config.toml
num_hidden_layers = 8
hidden_size = 192
num_attention_heads = 6
num_key_value_heads = 6
head_dim = 32
intermediate_size = 512
vocab_size = 1024
hidden_act = "swiglu"
norm = "rmsnorm"
norm_place = "pre"
norm_eps = 1e-05
positions = "rope"
rope_theta = 10000.0
rope_fraction = 1.0
qk_norm = false
attn_scale = 0.177
bias = "none"
tie_word_embeddings = false
parallel_block = false
init = "normal"
init_std_qkv = 0.0303
init_std_o = 0.0
init_std_up = 0.0303
init_std_down = 0.0
optimizer = "muon_variant"
learning_rate = 0.00419
beta1 = 0.93
weight_decay = 0.0
lr_head = 0.00508
max_grad_norm = 0.5
warmup_steps = 200
schedule = "wsd"
decay_fraction = 1.0
decay_shape = "linear"
final_lr_fraction = 0.0
batch_tokens = 16384
max_seq_len = 128
doc_mask = true
train_tokens = 140700000
max_steps = 8588
dataset = "wikipedia_en"
Each number is 128 + 32 x the weight over its row's rms, rounded and kept within 0 to 255. Layers, rows and columns count from 0. The size above them is the row's rms in percent of the matrix's.

# layer 3 attention output (transposed), 192x192, rms 0.0735, rows 185-191, columns 96-143
size [109 104  96 102  96  99  97]
[[ 87  95 152 188 154 143 179 115 156 113 114 141 131 110  96 153 122 147 136 101 153 131  83 110 184 113 107 156  87 116 155 144 101 111 196 127 124 130 125 152  73 145 142  82 122 114 109  65]
 [165 139 129 116 133 152  74 106 132 169 176 120 172  99 125  55 171 144 133 119  92 140 183 180 126 120 161  59 117 162 131 104  86 144 100 120 114 164 155 145 129 153 103 183 145 129 198 142]
 [177 141 141 102 103 158 158 116 130 141 111  96 149 160 168 111 150 139 112 134  95 132 135 115  69 172 119 104 170 108 120 101 167 188 159 123 104 164 133 144 132  91 160 122 147 154 162 170]
 [130  80 132 152 161 104 148 151 161  83  99 122 182  98 142 174 154 138 114 155 122 119 193 124  78 116 121 166 113 128 138 116  94  39  84 134  99 151  72 134 142 105 179 108  99 178  88 180]
 [151 141 114 124 113  94  98 114 106 163 146 153 150 133 113 114 137 132  82 166  90 124 133 198 145 127 203 131  72  67 120 171 120 113 134 195  81 168 150  96 130 189 119 172 143  98 124 127]
 [163  81 135 154 176 204 124 124 118 154  66  94 146 138 140 121 110 117 101  77 126  87 164 144 171 111 106 106 115  79 106  75 134 150 165 144 150 117 125 172 100 184 145  98 186 162 136 156]
 [136  92  90 177  84 177  93 163 157 129 105 104 126 115 175 168 126  86 187 176 102 129 133 167 163 167 121 149 137 106 155 206 135 160 115 143 114 154 152 127 140 127 191 109 126 108 135 112]]
# layer 3 attention value, 192x192, rms 0.0938, rows 186-191, columns 96-143
size [108  96 101  96 101  96]
[[136 127 157 127 164 122 138 112 116 180 119 107  95 107 138 114  47  69 128  99 136 121 161 156 101 216 122  82  97 146  74  68 122 143 166 157 128 112 143 131 186 169 133 159 103 174 106 102]
 [108 126 214  97 155 161 182 163  97  83 100 118 172 108 131 160 118 123 125  86  58 150  82  92 122 123 157 123 134 146  72 104 105  88 171 146  80 111 185 117 163 126 122 139 184  91 143 132]
 [100 147 110 184  97 145  60 171  89 192 180 145 151 138  88 147 148 152  63 176 139 154 172 141 113 103 108 137  60 177  86 149 121 145 112 140 161 151 124 150 135 150 175 106 129 206 165 143]
 [113 142  85 153 161  88 122  93 100 146 103 140 130 114 133 153 173 193 137  97 136 160 166 214  37 129 120 121 118 147 157 166  96 173 145 163 140 132 136 107 106 124 132 104 123 102 171 150]
 [126  99 126 108 110 165 120 100  82  89  73 133 139 117 156 165 169  77 111  65  99 207 143 106 104  93 100  75 125  70 105 102  81 148 169  70 170 153 136 101 128 129 103 163 115  99  98 142]
 [165 156  48 141 137 155 135 145 159 107 114  81 161 112 131 163 132 100 135 184 120 141  79 108 185 141 139 110 106 162 141 148 111  98 124 103 199 182  99 132 128 158 127  76 140 152 120 160]]
# layer 3 MLP gate, 512x192, rms 0.0868, rows 0-41, columns 96-143
size [106 105 101  97  96  97 102 105  94 104  96  99  97 105 100 103 101 101  95 104  93  98 100  98  98 101 105  99  98  99 104  99 109 100 101 103 103 101 107  97 100 104]
[[123 202 180 157 110 131 175 118 154 136 197 160 151 131 196  89 170  99 191 141 132 147 128 193 136  93  73 127  73 105 199 120 155 152 170 114 169 117 138 155 179 130 140 144  89 135  94 116]
 [233 151 136 100  81 139 111 171 137 133 115  58 109 112  92 109 167 175 143 160 157 102 136 169 140 139 122 111  72 122 143 153 150  99 127 102 107 170 107 139  78 139 139 133 167  90 129 174]
 [123  88 119  94 142 132  95 106 139 194 173 106 175  92 160  91 173 135  51 112 154 135 125  94 161 188 156 178 131 139 198 114 108 132  80 117 116 165 162 140 163 166 110  90 108 126 116  99]
 [ 96  95 139 143 122 136  80 137 146 147 104  76 141  94  76 136 134 133  95 179 117 133 191 130  93 102 125 167 115 123  88 115 114 112 114  72 118 164 100 148 157 103 101 147 149 129 106 102]
 [104 122 116 105 155 125 117 208 163 190 153 136 141 147 155 152 105 191 154 138 108 181 107 107 106 156 132 107 148 128 152  64 174 189 147  79 165 121 149 174 117 159  79 104 140  93 133 162]
 [159 164 130 127 132 125 113 157 105 104 118  97 126 159 100 129 135 101 149 178 150 125 140 129 133  87 153 147 144  96 133 108 127 114 141 106 155 177 164 127  56 128 119 115 122 121 113 151]
 [ 59  79 183 150  64 118  96 127 114 158 155 134  65 108 129  84 128  90 134 135 129 111 160 155 184 160  90 180  49 115 166  81  93 161 116 101 109 113  76 162 164 149 191 135  99 135 150 121]
 [ 99 216 202  91 109  93  98 131 162 105 125 205 135 114 136 149 125  85 154  88 163  96  93 113  57 197 166 182  87  94 202  89 105 128 122  73 124 136  65  85 143  96 141 175 144 107 170 153]
 [168 104 135  99 184 108 143  72 115 115  74  90 164 119 198 104 189 141  92 103  91 184  71 100  90  92 153 116  94 161  93 133  71 112 141  99 161 137 134 180 136  96 133 115 110 103 122 129]
 [108 114 137 112  90 119 186 128 153 140  95 145 111 136 129  87  99 142 121 162  74 170 105 115 163 155 125 108  87  89 171  62 106 140 111 142 116  90 121 133 140  88  57 103 118 190  93 145]
 [119 120 164 131 205 171  79 123 129 117 142 155 163  70 154 118 160 140 106 133  68 141 146 126  92  73  97 161 156 132 148 141 152 173 166 113 148 169 152 156 154 149 129 145 181 153 101  72]
 [164 117 155 137 153 122 126 119 157 146 172 154 151 126 126 113 125 133 139 130 171 147 127 202 105 126 123 154  59 105 186 143  97 157 139 157  64  98 190 123 112 129 163 137  80 131 148 152]
 [ 98 122 110 149 122  77 141  93 129 105 125 143 148 152 166 112 113 109 130 134 105  88 175 103 142 151 125 116 163 130 105 154  98 110 113 124 133  54 161 158  92 156  91  96 100 120 215 168]
 [144 110 119 134  85 207 138  87 157 114 103  71 139 139 141 126 174  99 152 196  70  77  61 148 141 144 121 151 118 138 151 160  88 161  93 157 133 149 117  98 136 119 168 128 153 167 167 110]
 [139 175 169 130 118 128 127 128 197 153 144  58 134 134 120 138 153 139 115  87 153 124  58  58 112 130 120 128 144 130  95 118  65 190  90 129 129 121 180 106 148 126 121 179 171 142 107  73]
 [116 103 146  83 112 102 173 105 122  99 100 175 155 120 117 143 141 177 107 129 151 106 147 105 145 123 123  96 131 118 124 164  92 124 134 117  98 104 111 133 146 127 106 138 111 121 111 109]
 [ 87 108 116  78 117 195 150 145 163 105 114 117 114 165 103  64 144 135 125 166 118 124 117 161 146 131 126 146  86  92 151 136 136 142  83 155 139 128 106 140  83 143 153 103 208  97  36 177]
 [ 98 172 143 138 143 160 145 108 126 148 157  97 146 136 144  78 102 105 130 178 126 176 136 137  92 222 141 128 106 175  76 137 127  72 158 120 142 144 132  90 136 122  87 142 150  90 144 109]
 [114 183 138 153  57  95 156 106 115 135 130 132 106  96 140 110 121 143 134 133 117 197 110  98 123 185 127 160 118  85 160 149 118  88 111 127 160 156  77 162 138 146 139 114 108 165 129 105]
 [131 121 158 140  98 162  90 111  95  90  80 164 122 180 111 129 108 154 176 104 159 150 122 159 118 183  98 145 118  43 163 147 189 132 148 135 117  77 139 174 106 142 133 117 158  98 144 149]
 [ 38 144 158 166 173 134 125 131 127 101 116  94 153  77 152 177 112 156 119 196 137  43 168 153 150 121 126 105 107 119 170 168 115 117 149 100 114 119  84 143  72  92 158 119 132 167 142 140]
 [150 134 194 170 108  96 166 111 164 125 172 122 144  69 157 122 157 102 164 178 155 103 128  90 129  92 144 168 127 173 133 140 137 116  93 141 144 131 161  79 113 144 143 112 164 151 158 120]
 [167 150 137  97 118  87 104 199  89 108 133 149 126 104 156 183 126 126 127 129 166 100 184 130 123 138 118 149 100 135 122 117 154 136 120  80 110 116 187 158 128  54 143 157 134 111 146 109]
 [100  92 138 106 131 171 141  93 132 159 109 166 120 119 131 108 136  69 127 209 135  95 130 153 113 119 124 129 137 108 129 126  55 113 116 105  94 109 148 164 151 151  96 186 138 136 124  98]
 [124 141 147 152 117 128  78 141 113 119 120 147 137 155 143 105 107 114 116 174 123 150 148 101 202  74 134 150 183  58 158 138 126 157 159  90 102 137  76 175 132 135 136 138 136 101  87 103]
 [116 123 143 161 148  83 106 144 165 118 170 134 161 127 150 187 161 122 140 156  92 121  91 161 106 130 107 169 182 118 106 171  48 176 137 155  83 123 119 109 195 122 107 187  74 122 113 106]
 [128 105 121  93 135 165 146  86 141 109 168 121 203 167 101 144  79  67 107  96 140 176 118  28 105 157 117 156 152  63 132 173 114  74  92 114 125 119 180  69 111 155  84 141 142 101 154 121]
 [123 158  99 120  78 165 149 128 103  78 160 104 134 103 120 141 140 124 154  93 121 132 153 162 120 174 141 147 126 115 105 190 151 157 120  90  92 130 142 115 182 166 152 115 122 190 122 124]
 [145  66 137 122 176 105 123 191 132 141 109 146 153 140 185 122 135 171 133 170  87 138 121  76 111 137 126  91  97  88 114 122 141 162 106 115 137 137 161 150 148 124 172 112  73 162 134 121]
 [146 105 120 103 163 174 186 172  86 112  86 121 122 149  90  96 144 143  72 134 117 100 132 157 171 187  69 130 127 138  73 155 108 123 124 110 121 136 151 123 155  73  93 176  74 119 118  95]
 [143 109 180 118  55 116 161 123 135 112 146 123 180 115  93  78 112 107 152 121  91 125 174 112 162 157 121  78  99 120 125  93  90 125 160 138  95 100 179 153 147 108  94 108  98  89 152 157]
 [146 107 138  77 134  68 129 171 152  89 166  84 158 155  77  93  72 121 198 163 106 122 107  92 115 160 158 141 135 131 110  81 152 109 135 134 107 154 110 143 130  89 148  85 151 117 105 141]
 [110 190 145 132  96 142 106 142 174 165 159 152 128 105  89 135 120 141 134 139 145  85 144 104 175 150 128 132 155 145 126  30 107 169 148 113 177  64  81 118 118 173 166 125 160 196  99 165]
 [121 127  72 179 151 160 136 102 121 154 128 141 191  92 105 106  87 161 159 162 159 150 155  83  81 114 125  93 102 127 139  64  76 155  89 159 116 129 150 123 130 107 139  95 145 197 124 135]
 [ 74 158 137  65 147 165 150 152 117 123 112 110 124  60 114 190 116 130 126 201 154 137  94 129 107 107 193 118 147 113 171 150 198 187 159 125 131 154  94 124  91 128 111  73 180 151 138 157]
 [104 182 133  70 132 130 122 143 120 138 101 118 115 123 165 161 189 129  61 146 172 168 146 135  99 101 157 127 118 145 160  72 165 144 132 144 155 146 180  31  78 176  79 127 148 165 171 136]
 [118 115 135 110 124 153 111 152 144 167 128 112 140 117 144 213 116 130 115 161 125 149 117  64  90 116 104  60 156 141  60  88 117  88 104 150 148 145 152 121  91 153  87 138  63  73 139 116]
 [ 94 123 154 105 202  75 181 118 123  88 162  83 122 164 123 105 109 101 155  85  91 150  64 158 140 155 136  58  80 115  94 129 100 129 131 157 116 119  99 134  98  55 118 131  81  91 160 127]
 [138 203 145  82  98 164 140 159  97 125 106 118 102 148  81 149  78 108  92  89 148 117 125 115 116 113 129  96 168 163 103 126 160 121 102 118 181  68 161 120 182  85  81 123 149  98 164 113]
 [137 148 104 144 132 122 143 144 182  93 141  98  93 118  90  87 213 114 147 188 142 178 158 146 119 102 156  74 110  98 104 130 126 118 121  29 113 132 152 158 148 144 152  88 121 142 123 135]
 [136 132  97 120 171 145 142  66 106 127  88 108 157 121 136  91 167 150 110 136 126 174 116 140  84 110  84 146  58 131 110 158  99 136  84 129 148 138 102  58 138 123 118  71 104 157 110 167]
 [100  86 133 128 124 116 126 115 127 178  69  78 131 169  93  94 157 108 171 125 145 151 101  81 147 120 105  98 186 131  89 175 139 123 157  83 154 115 126 167 120 148 160 108 173 129  44 110]]
# layer 3 MLP up, 512x192, rms 0.0883, rows 0-41, columns 96-143
size [102  98 101  94  96  98  99 106  98  99  93  97  94 108 107 109 100  96 103 103  98  99 100 100  91 102 103  97  98 102 111 101 107  90 104 101 100  97 102 101  97 100]
[[161 144 148 156 198 116 150 110 144  89 198 102  97 141  63 154 121  69 138 158 140 143 162  96 136 162  61 135 108 114 128 117 149 107 106 105 179 178  75 141 160 149 179 143  94  99 119  82]
 [111  95 160 116 159 150  72 135 132 171  95  95  88 127 106 124 111 141 148 135 160 133 163 128 109 130 110 137 156 146 214 111 186 186 153 174 145 150  77  66 119 153 155 112 166 119 159 142]
 [159 182 129 102 173 177 154  98 171  93  91  82 186 144 137 136  87  62 135 101  72 174 138 158 129 122 128  87 165 159 102 182  86 113 118 116  77  87  88  92 182 125 131 145 116 133 155 123]
 [116 102 111 118 148  94 158 103 193 139 138 109 124 158 152  94 125 102 139 128 159 122  79 116 114  91 153 108 169  76 123 118 152 105 121 153  80 124  98  36  65 103 161 142 122  87 141 163]
 [125 132 140  96 115  82 139 104  77 102 101 148  83 148 127 167 189 104 132 104 116 104 107 191 129 135 154 128  84 132 120 159  97 130  67 158 114 137  98  77 111 136 125  99  71 122 141 125]
 [167 175 168 140 181 132 116 155 125 113  93  90 160 199 125 104 128 136 106 142  68 128 120 123 182  83  92 130  95  55 112  58 141 101 109 104 121 161  79  87 142 107 117  90 117 140 120 138]
 [118 147  83  96 171 138 188 111 108 118 106  85 124 187 177 196 128 192  83 128  93 143 166 124 139 154 158 137 148 120 110 150 145 133  76 128 153 125 131 136  91 114 111 129 112 113 116 105]
 [104 140 108 146  88 154 115 131 156 108 143 115 193 123 150 133 143 128 156  79 173  90  94 125 126 107 179 100 127 137 191 146  86 108 150  89 181 122  64  52 152 145 120 148 145 121 159 165]
 [168  49 130 101 127 158  87 148 172 103 101 106 105 157 152  93 154  62 117 122 174 126 168 135 143 120 108 103 145 166 131  83 124 152 121 133 117 119 100 130 132 118 136 160  94 127 149  50]
 [100 145 106  90  88 144  94 111 100 136 161 152 118 136 124 103 190 102 123 134 161  94 173 181 133 142 165 118  75 150 139 174 180 139 132 198  75 160 128 117 180  98 162 101 131  70 133 115]
 [136 134 162 115 136 155 123  86 143 133 135 147 135 128 112  72 192 166 125 119 134 176 145 158 119 123 126 129 101  97  91 160 132 136 118 186  87 108 158 127 157 149  31 140  77 156 103 138]
 [160 145 113 136  97 119 150 149 164 109 161  94 157 156 115 114 141 112 120  83 144 164 116 132  79 136 105 128 132 155 118 115 103 132 116 154 153 125  91 143 135  84  98 149 172 129  88 132]
 [144 129 104 204 144 143  93 147 104 140 157  89 134 133 165 121 138 169  97 144  67 120 142 194 214  80 146  89 155 120 129 169 166 105 209 155  73  50 100 165 121 116  98 124 170 158 123 102]
 [135 133 124 131 112 169 127 139 140  70 108  97  74  87 119 135 189 113 103 201 109  94 106 128 172 140  94 161 131 132 164  92  74 166  72 106 135 166  82 116 134 102 187 100 153 131 147 119]
 [ 85  96 177 146 166  90 126 166 159  97 117 207 123  68  99 146  93 125 156 139 109 133 180 163 129 141 156 101 102 182 155 167  85 101  86 118 138 107 145 203 148 123  93 137 166 196 143  48]
 [144 142 192 144 137 158 160 116 115 147 152 125 187 110 134 122 113 139  68 103 125 132  94 118 100 178 146 159 108  98 120 156 136 126 165 144  65 106 115 104 141 105  51 101 142 100  99 139]
 [119 152 100 137  88 131  60 103 111 145 142  98 125 124 162  96 119 136  95 177  57  96 127 156 137 119 111 134 102  96 151 142 128 155 184  76 168 141 178 108 125 102 155 103 174 122 126 153]
 [ 95 115 191  48 137 203 180 167 104 116 120  67 116 121  76 112 127 184 153 145 159 157 137 177  94 151 123 120 170 173 172 154 177  97 135 132 119 118 144 103 116 140 143 134 120 118 121 124]
 [108  90 159  90 115 148 103 131 131 132 128 171 181 109 133 151 181  97 154 123 154 110 193 111 144 115 178 121 164 127 116 174 202 150  79 138 128 167 137 131 153 196 137  74 118 107 148 121]
 [120 156 101 167 118 119 131 141 135  82 130 117 119 146 151  66  74 156 178 169 105 134 135 144 171 112 111 174 153 127 181 162 118 116 158  68 171  97 103  97 145 137 118 240 159 137 167 202]
 [ 70 101 141 156 150  94 107 185 157  87 145 137 150 131  53 162  99 188 103 137 104  78 126 136 118  75  93 134  92 148 139 163 154 112 152 135 153 147 126 121  84 129  90 193 138 120 163 150]
 [180 124 161 153 159 125 104 126 159  87 140 108  78  73 163 175 155 112 181 165 121  69 122 148 143 143 182 171 127 140 156 104 138 134 135 165  51 159  94  97  99 133 115 165 199 141  61 111]
 [ 88 127 124 151 138 117 123 118 136 130 144 135  60 105 145  91  79 219 122 189 149 117 143 130 123 142  74 166 144 149 192 123 187  46 123 152 104  79 201 182 103 117  50 114 144 130  70 104]
 [165 141 102 109 116 152 153 118 117  92 155 119 125 105 101 151  92 132  58  96 110  92 119 128 126 106 124  79 180 134 108 126 173 144 166  86 206 168 116 161 138 184 205 121  78  99  99 136]
 [ 72 178 115 125  98 138  91 103 115 126 127 148 126 106 139  72 164 111  94 162 175 148 165 131  91 125 107 136  67 155 100  72 113 163 154 123 101 115  50 128 135 124 137 133 107 124  81 112]
 [105 150 160 155  98 129 197 198  82 131 182 114 132  81 131  97 147 134 137 104 162  76 103 131 146 121 129 120 148 164 185 151 143  80 133 136 111 135 172 110  76 112 113  58 184 121 106 143]
 [144 139 122 135 138 152 110 118 161 182 135 129 121 130  97 150 140 122 180 111 126 136 156 167 164 105 128 147 190 138 140 137 143 116 152 164 113 150 110 130 101 109  64 143 130 208  79 101]
 [177 112 100 211 168 127 170 154 125  94  89 121 143 154 105 158 139 170 138 110  32 124 179 120 150 140 152  98 130 137 115 123  85 165 111 153 110 136  94 143  89 157  73 144 128 107  89  93]
 [101 115 172 173 135 169 163  78 111 137  87 150 149 128 121 108 132 118 162 175 157  88 126 137  61 125 159 134  76  80 144 158 126 122 131 154 165 106 112 149 137 120 102 152 139 200  79 115]
 [205 176 112  88 167 101 165 211 142 132 121 118 106 119 146 130 192 112 116  89 103 115 131 178  84 127  97 113 112 126  48 138 144 118 117 143 148 182  87 113  96 134 105 171  91  62 105 144]
 [147  96 152  67  85 127 153  68 101 155 182  86  84 184 151  82 156 161 138 114 142 119 141 161 148 168 149  88 151 144  77 110 116  80 126 137 133 156 137 113 136 108 143 139 111 123 136 102]
 [113 117 117 187 128  65 172 166 117  85 113 159 109 117  94 147 130 133 124  95 122 167 130 107 148 139 135 149 119 147 184 129 149 168 146 139 109 134  73 164 173 101  73 119  98 147 134 142]
 [107 192 112 113 171 183 114 197 138 123 119 145  42 128 113 108 117 132 153 129 174  87  95 157  81 146 140  93 100 140 146 135 135 140  87 166 126 113 166 170 106 150 108 119 144 133  99 138]
 [149 189  91 125 117  98 183 149 123 150 143 109 122 194 160 158 160 126  45 145 150 104 111 124  86  89 139  63 138 154 150 150 153 105 142  72 113 197 140 122  99 120 145 134 135  77 116  86]
 [125 131  82 137 161 104 133 152 139 147  96  94 178  58 115 124 158 151 184 195 108 175  87 199 125 135 103 100 104 122 179 129  80 110 139 169 161 110 148 112  63 133 176 127 138 188 125 184]
 [138 127  99 115  92 144  91  66 114 145 170  86 105 127  63 146  66 170 157 104 147 103 128  82  83 189  95 127 119 132 107 132 114 135  77 106 129 170 126  87 107 106 145 151 157 141  99  91]
 [115 147 176 163 125 134 138 187  49 108 103 159 161 111  82  93 132 192  93 129 155 144 130 188  97 135 142 152 105  42 180 148 130 124 184 122  81 119 120 144 147  77  86 134 107 136 149 170]
 [138  80 141 118 161 123  94 134 131 114 128  74  86 111 141 187 117 127 113 135  74 159 154 100 149 116 135  81 139 163  78 171 162 143 162  25 113 122 151 138  98 130 123 111 163 147 124 175]
 [105 158 166 113 151  50 145 145  87  70 119 161 176  90 200 150 102 103 122 136 133 168 170 149 149  67 112 134 121 105 114 162 136 168  78 202 102 153 132 104 158 126 139 122 100 135 136 101]
 [ 89 120 107 107  58 170 139 141 127 139 146 166 147 120 144 189 112 205 169 107 166  59 117 118 153 119 163 145 156 111 127  99  61 110 137 116 125  68  81  80 124 117 138 133 122 137 130  44]
 [145 138 142 144 105 127 123 109 170 145  76 134 104  88 162 131  92 147 118 157 115 168 120 170 116 133 160 145 151 132 160 153 131 118 104  95 149  56 132 108 134 140  98 168  82 204 134  93]
 [ 64 107 116 127 109 173 132  67 158 138 105  47 115 145  55  95 151  76 159 140 147 165  96  93 120 122 148 134 174 111 106 136 120 148 145 118 122 175  80 138  90 132 164 161 199 187 104 116]]
# layer 3 MLP down (transposed), 512x192, rms 0.0498, rows 0-40, columns 96-143
size [105 101 105 100  97 100 101 102  97 105  95 101  97 102 104 104  98  95 100 104  96  96  98 100  95 100 102  97  98  99 105 102 103  96 102 102 102 101 106  96 100]
[[209 172 150 117  57 147 111 118 140  89 122 123  95 125  86 159 137 174 147 109  97 152 112 117 134 134 167 152 159 137 138 174 160 145 107 146 160 117 140  95 168 120 118 126  90 147  39 147]
 [182 177  90 165 181 106 182 162 158 140 139  92  91 125 186 112 135  90 150 126 117  88  74 108  92 131 140 173 104 141 115  87 127 115 133  90 101 101 188 189  93 137 110 133 102 151 120 118]
 [146 175 105 154 135 156 112  97 158 160 139 140 143 111 155  74 131 167 123 183 184 178 149 189 114 147  79 162  96 147 156 154 109 134  82 119 155  86 159 132  59 135 106 112 139 102  60 140]
 [131 106 138 126 127 147 108  87  78 176 149 126  50 146  60 135 143 102  99 107 106 149 126 107 162 157 169  82 123 176  88  88 126 192  95  95  91 135 154 153 141 125 145  77 112 172  87 125]
 [ 96 127 130 115 160 152 156 129 152 119 155 150 173 140 123 109 135 159 149 113  61 119 166 117 130 119 102 100  96 122 171 134  96 164 158 124 114 117  86 154 116 166 144 173 191 139  87 168]
 [ 34  49 147 197 101 168 129 138 126 153 152 142 135 175  79 112 116  97 143 141 121  80 137 136  60 189 129 159 119 155 145 165 173 153 157  83 120 129 113 111  81  83 179 139 101 158 116 148]
 [ 64 143 150 126 163  85 168 112 174 117 140 121 157 130 119 133 106  73 120 152 130  99 147 127 150 125  26  50 136 125 120 102 154 134 144 131 133 135 150 121 149 153 141  88 108 110 134 133]
 [128  88 106 124 120 127 152 144 185 147 152 139 113 151 112 125 112  91 146 125  73 138 136 109 196 137 153 150 125  65 141 176 136 191 129 138 106 153 122 137 101 100 149 152 141 123 153 172]
 [127 110 116 149 154 106 197 142 169 139  58 144 143 141 149 166 137 116  82 136  71 103 131 167 145 130 207  92 142 107 104 175 124 104 110  98  89 119 111 121 149 116 147  54 150 182  96 106]
 [142 111 110 173 109 170 139  93 161 120  47 176 121 205 170 109 124 152  73  94  72 141 106 162 148 106 143 122 122  68  77 109 123 137 147  63 175 143 122 194 142 154  74 145 166 100 115 123]
 [103 124  73 126  75  81 108 174 143  93  74 134 100 170 118 115 101 111 116 110  69 116  80  93 143 148 192  95 159 113 138 161 106 143 117 107 135 123 131 129 106 132 170 186 155  93 136 147]
 [150 105 162 172 136 122 150 152  74 120 147 135 114 201 137 171  93 186 135 125 156 150 123 100 126  88 119 127  81 124 186  84  92 169 143 164  94 167 115 147 128  99  88 142 122 106 147 118]
 [128 110 181 107 106  88 114 130  87  98 109 103 161 135 114 186 132 102 145 145  88 127 132 124 145 131 127 194  65 159 109 149 100 112 140  82  82 194 160  96 104 142  79 109  86 100 185 214]
 [102 124 123 111 146  41  92 158  54 151 161 133 149 127 106 126  84 129  81  83  96 163 146  66 110  96 132 126 130  98 107 105 143 110 113  87 140  98 109 103 132 134 149 181 115 130 135 169]
 [177 109 151 174 151 100 115  47  98 128 173 177 146 104 195 118 153 121 192 119 149 119 140 148  66 180 138 143 103 112 128  97  52 177 139 167 109 142 145 126 152 114 118 122 127 138  60 171]
 [103  39 211  70 139  99  46 121 105 139 100  79 162 115 113 152 155 178 142 121 178 122 142  99 132 122 135 153 106 104 140 137  98  95 155  92  83 138  65  78 160 184 159 125 132  99 153 164]
 [166 117 146 140 144 149 169 110 103  96 126 160 157 101 108  59 113 143 131  80 119 140 163  98  69 159 102  90 115 179 101 144 139 136  91 189 153 124 118 115 175 138 130 176  77 102 130 103]
 [159 133  86  88 203 125  65  96 111 149 123 144  83 142 159 120 222  92 112 158 134  95 135 210 126 140  91 114  75 117 146 146 118 152 127 129 140 119 120 157 148 115 165 123  48 114  71 124]
 [ 94 150 122 157 134  86 148 103 129 110 121 117 166 131 110 195 106 159  74 188 164 174 136  99 116  62 124 122 100 134 123  92 109  51 141  77 130 193 185 156 119 159  73 102 101 128 166 122]
 [132 121 173 105  78  86 182 126 121 118 121 153 108 114 129 178 120  96 161 115 139 178 123 147 121 176 119 139  70 110 137 184 107 123 138 183  76 122 104 122 155 118 139 135  79 149 181  84]
 [155 131 151 120 141 184 137 108 146 139 119  94 123 173 161 101 176 135 118 129 116 151 124 111 101 220 151 113 134 111 123 142 133 137  88 106 112  83  59 132 179 134 122  87 173 143 161 130]
 [161 127 185  88 130  90 114 105 125  76 146  81  90 128 154  25 161  67 140 152 115 137  76 176 115 159  88 103 145 124 139 120 185 119 144 189 132 141 121 113  72 125  97 155 149 150 143 128]
 [146 105 131 101 145 125 138 151 171  86 131 142 130 114  83 179 156 139 125  56  88 201 115 134 112 138  98 139 159 100 110 161 118 159  88 158 127 123  75  53 146 133 146 146 178  91 156 123]
 [ 40 135 125  95  95 120 126 119 100  98  96 192 139 109 164 159 178 165 150 153 172 137 106  42 123 178 102  82 113 148 167 126 163 127  59  86 207  94 147 142 154 150 185 148 107 122 157 165]
 [ 89 142 149 140 158 125 110 108 153 155 125 167 150 111 168  64 115 101 173 145 111 177 123 120 148 112  70 140 167 121 105 155 183 104 126  74 137 109 115 124  73 194 127 152 144 125 177 129]
 [158 107 175 126 134 111 106  50 154 128 124 121 150 153 128  88 128 113 119 185 174 136 150 172 153 126 144 145 102 177 125 154 121  58 153 128 103 145 164 121 153 147 164 172 117 191 171 111]
 [124 121 121 142 172 139 115 132 152 105 118 112 104 140  97  75 138 132 166 162  99 104 151 122 121  56 130 120 123  70 145  81 140 101 196  91  93 120 134 164 138  35 130 161 148 137 126 137]
 [ 70 105 113  99 141  60 136 138  86 158 104 136 123 186 187  93 116 106 147 206 143 172  76  92 167 107 163  64 122  70 125 125 122 121 131 105  85 120 151 146 126  29 159 117 207  76  73 142]
 [ 47 134 142  64 132 151 152 168 111 156 169 137 120 141 125 128 115 140 131 100 116 144 153 107 140  70 144 117  88 131  75 132 112 164  79 132 100 147 134 126 134 121 108  85 144  50 127 128]
 [161 113 101 189 124 157 132 113 164 215  45 219 123 156 186 119  65 107 124 116 106 139 119  81  99 154 136 172 125 154 177 143 111 167 172 122 113 115 164 157 136 124 124 149 129 180  76 128]
 [119  96 170 162 134  91  97 170 107 116  95 103 191  58 157 154  97 133 155 148 168 116 143 175 176 120 110 100  88 156 165 185  83 117 125  96 172 129  70 119 128  93 158 168 182 109 142 108]
 [ 92 176 121  77  62 140 108 170 126 118 102 115 138 163 129 142 116  82  72 154 146 116  97 126 161 122 162  92 173 181 165 125 106 139 139 170 151 132 195 141  96 127 111  66 148 137  68 185]
 [157 141 162 144 118 153 140  99 112  83 142 145 173 140 109 155 197 115 133 166  64 120 220 105 125 118 124 126 152 126 147  98 114 124 133 173 148 128   1  89 159 116 147 112 204 199 145 212]
 [ 78  83 122 105  95 150  68 103  77 115 166 134 179 130 125 138  81 131 139 117  31 118 100 103 147  97 100 125  98 122 127 106 147 111 108 143 130 100 126  98 159  95 125 182 115 107 138 126]
 [ 81 117 119  82  95  83 175 153 182 126 107 202  95 133 124 153 138 130 162 125 173  83 134 144  70 172 132 124 121 180 133 132 125 135 133 125 129 128 201 182 115 136 198 127 132 102 125 119]
 [115 136 122 121 112 131 125 173  77 121  87 179 109 151 137 124  92 102  23  94 109  96 215 103 163  87 101 133  89 150 136 101 115 136 171 127 143 115 203 130  80  98 135  94 167  93 118 186]
 [132 117 120 132 143 117 151 120 156 141 131  88 188 136 198 133 111  96 111 123 112  86 107 124 135 125 101 112 165 160  48 117 181 118 141 140 154 218 117 103 169 125 161 100 174 127  98  97]
 [148  92 163  90  80 130 144 125 162 157 134 109 134 133 131 160 145 121 143  94  91  79 120 105 107  91  91 143 178 162 154 138 143 139 131 121 127  99 127 106 123  79  91  81  99 104 120 123]
 [117 136  80 119 110  96 156 100 118 176  88 150  80 110  16 106 175 139 169 129  91 115 138 116  65 148 123  86 120 119 125 135 113 163 118 190 137 112 169 142 144 131 108 110  81 164  82 142]
 [ 91 111 109 153 216 113 159 102 149 157 132 133 131 158  90 143 111 118 154 103 120  98 170 163  93 120 150 136  90 122 144 159 157 146 164  92 118 178 136 110 165 104 205 146 111 143  81 203]
 [115 106 108 124 141 134 168 139 211 117 171  84 102 137  97 105 165 133 131 151 114 122 108 141 134 137 170  83 150 150 139 148 102 188 207 165  90 229 133 141 114 128 178 169 127 125 119 112]]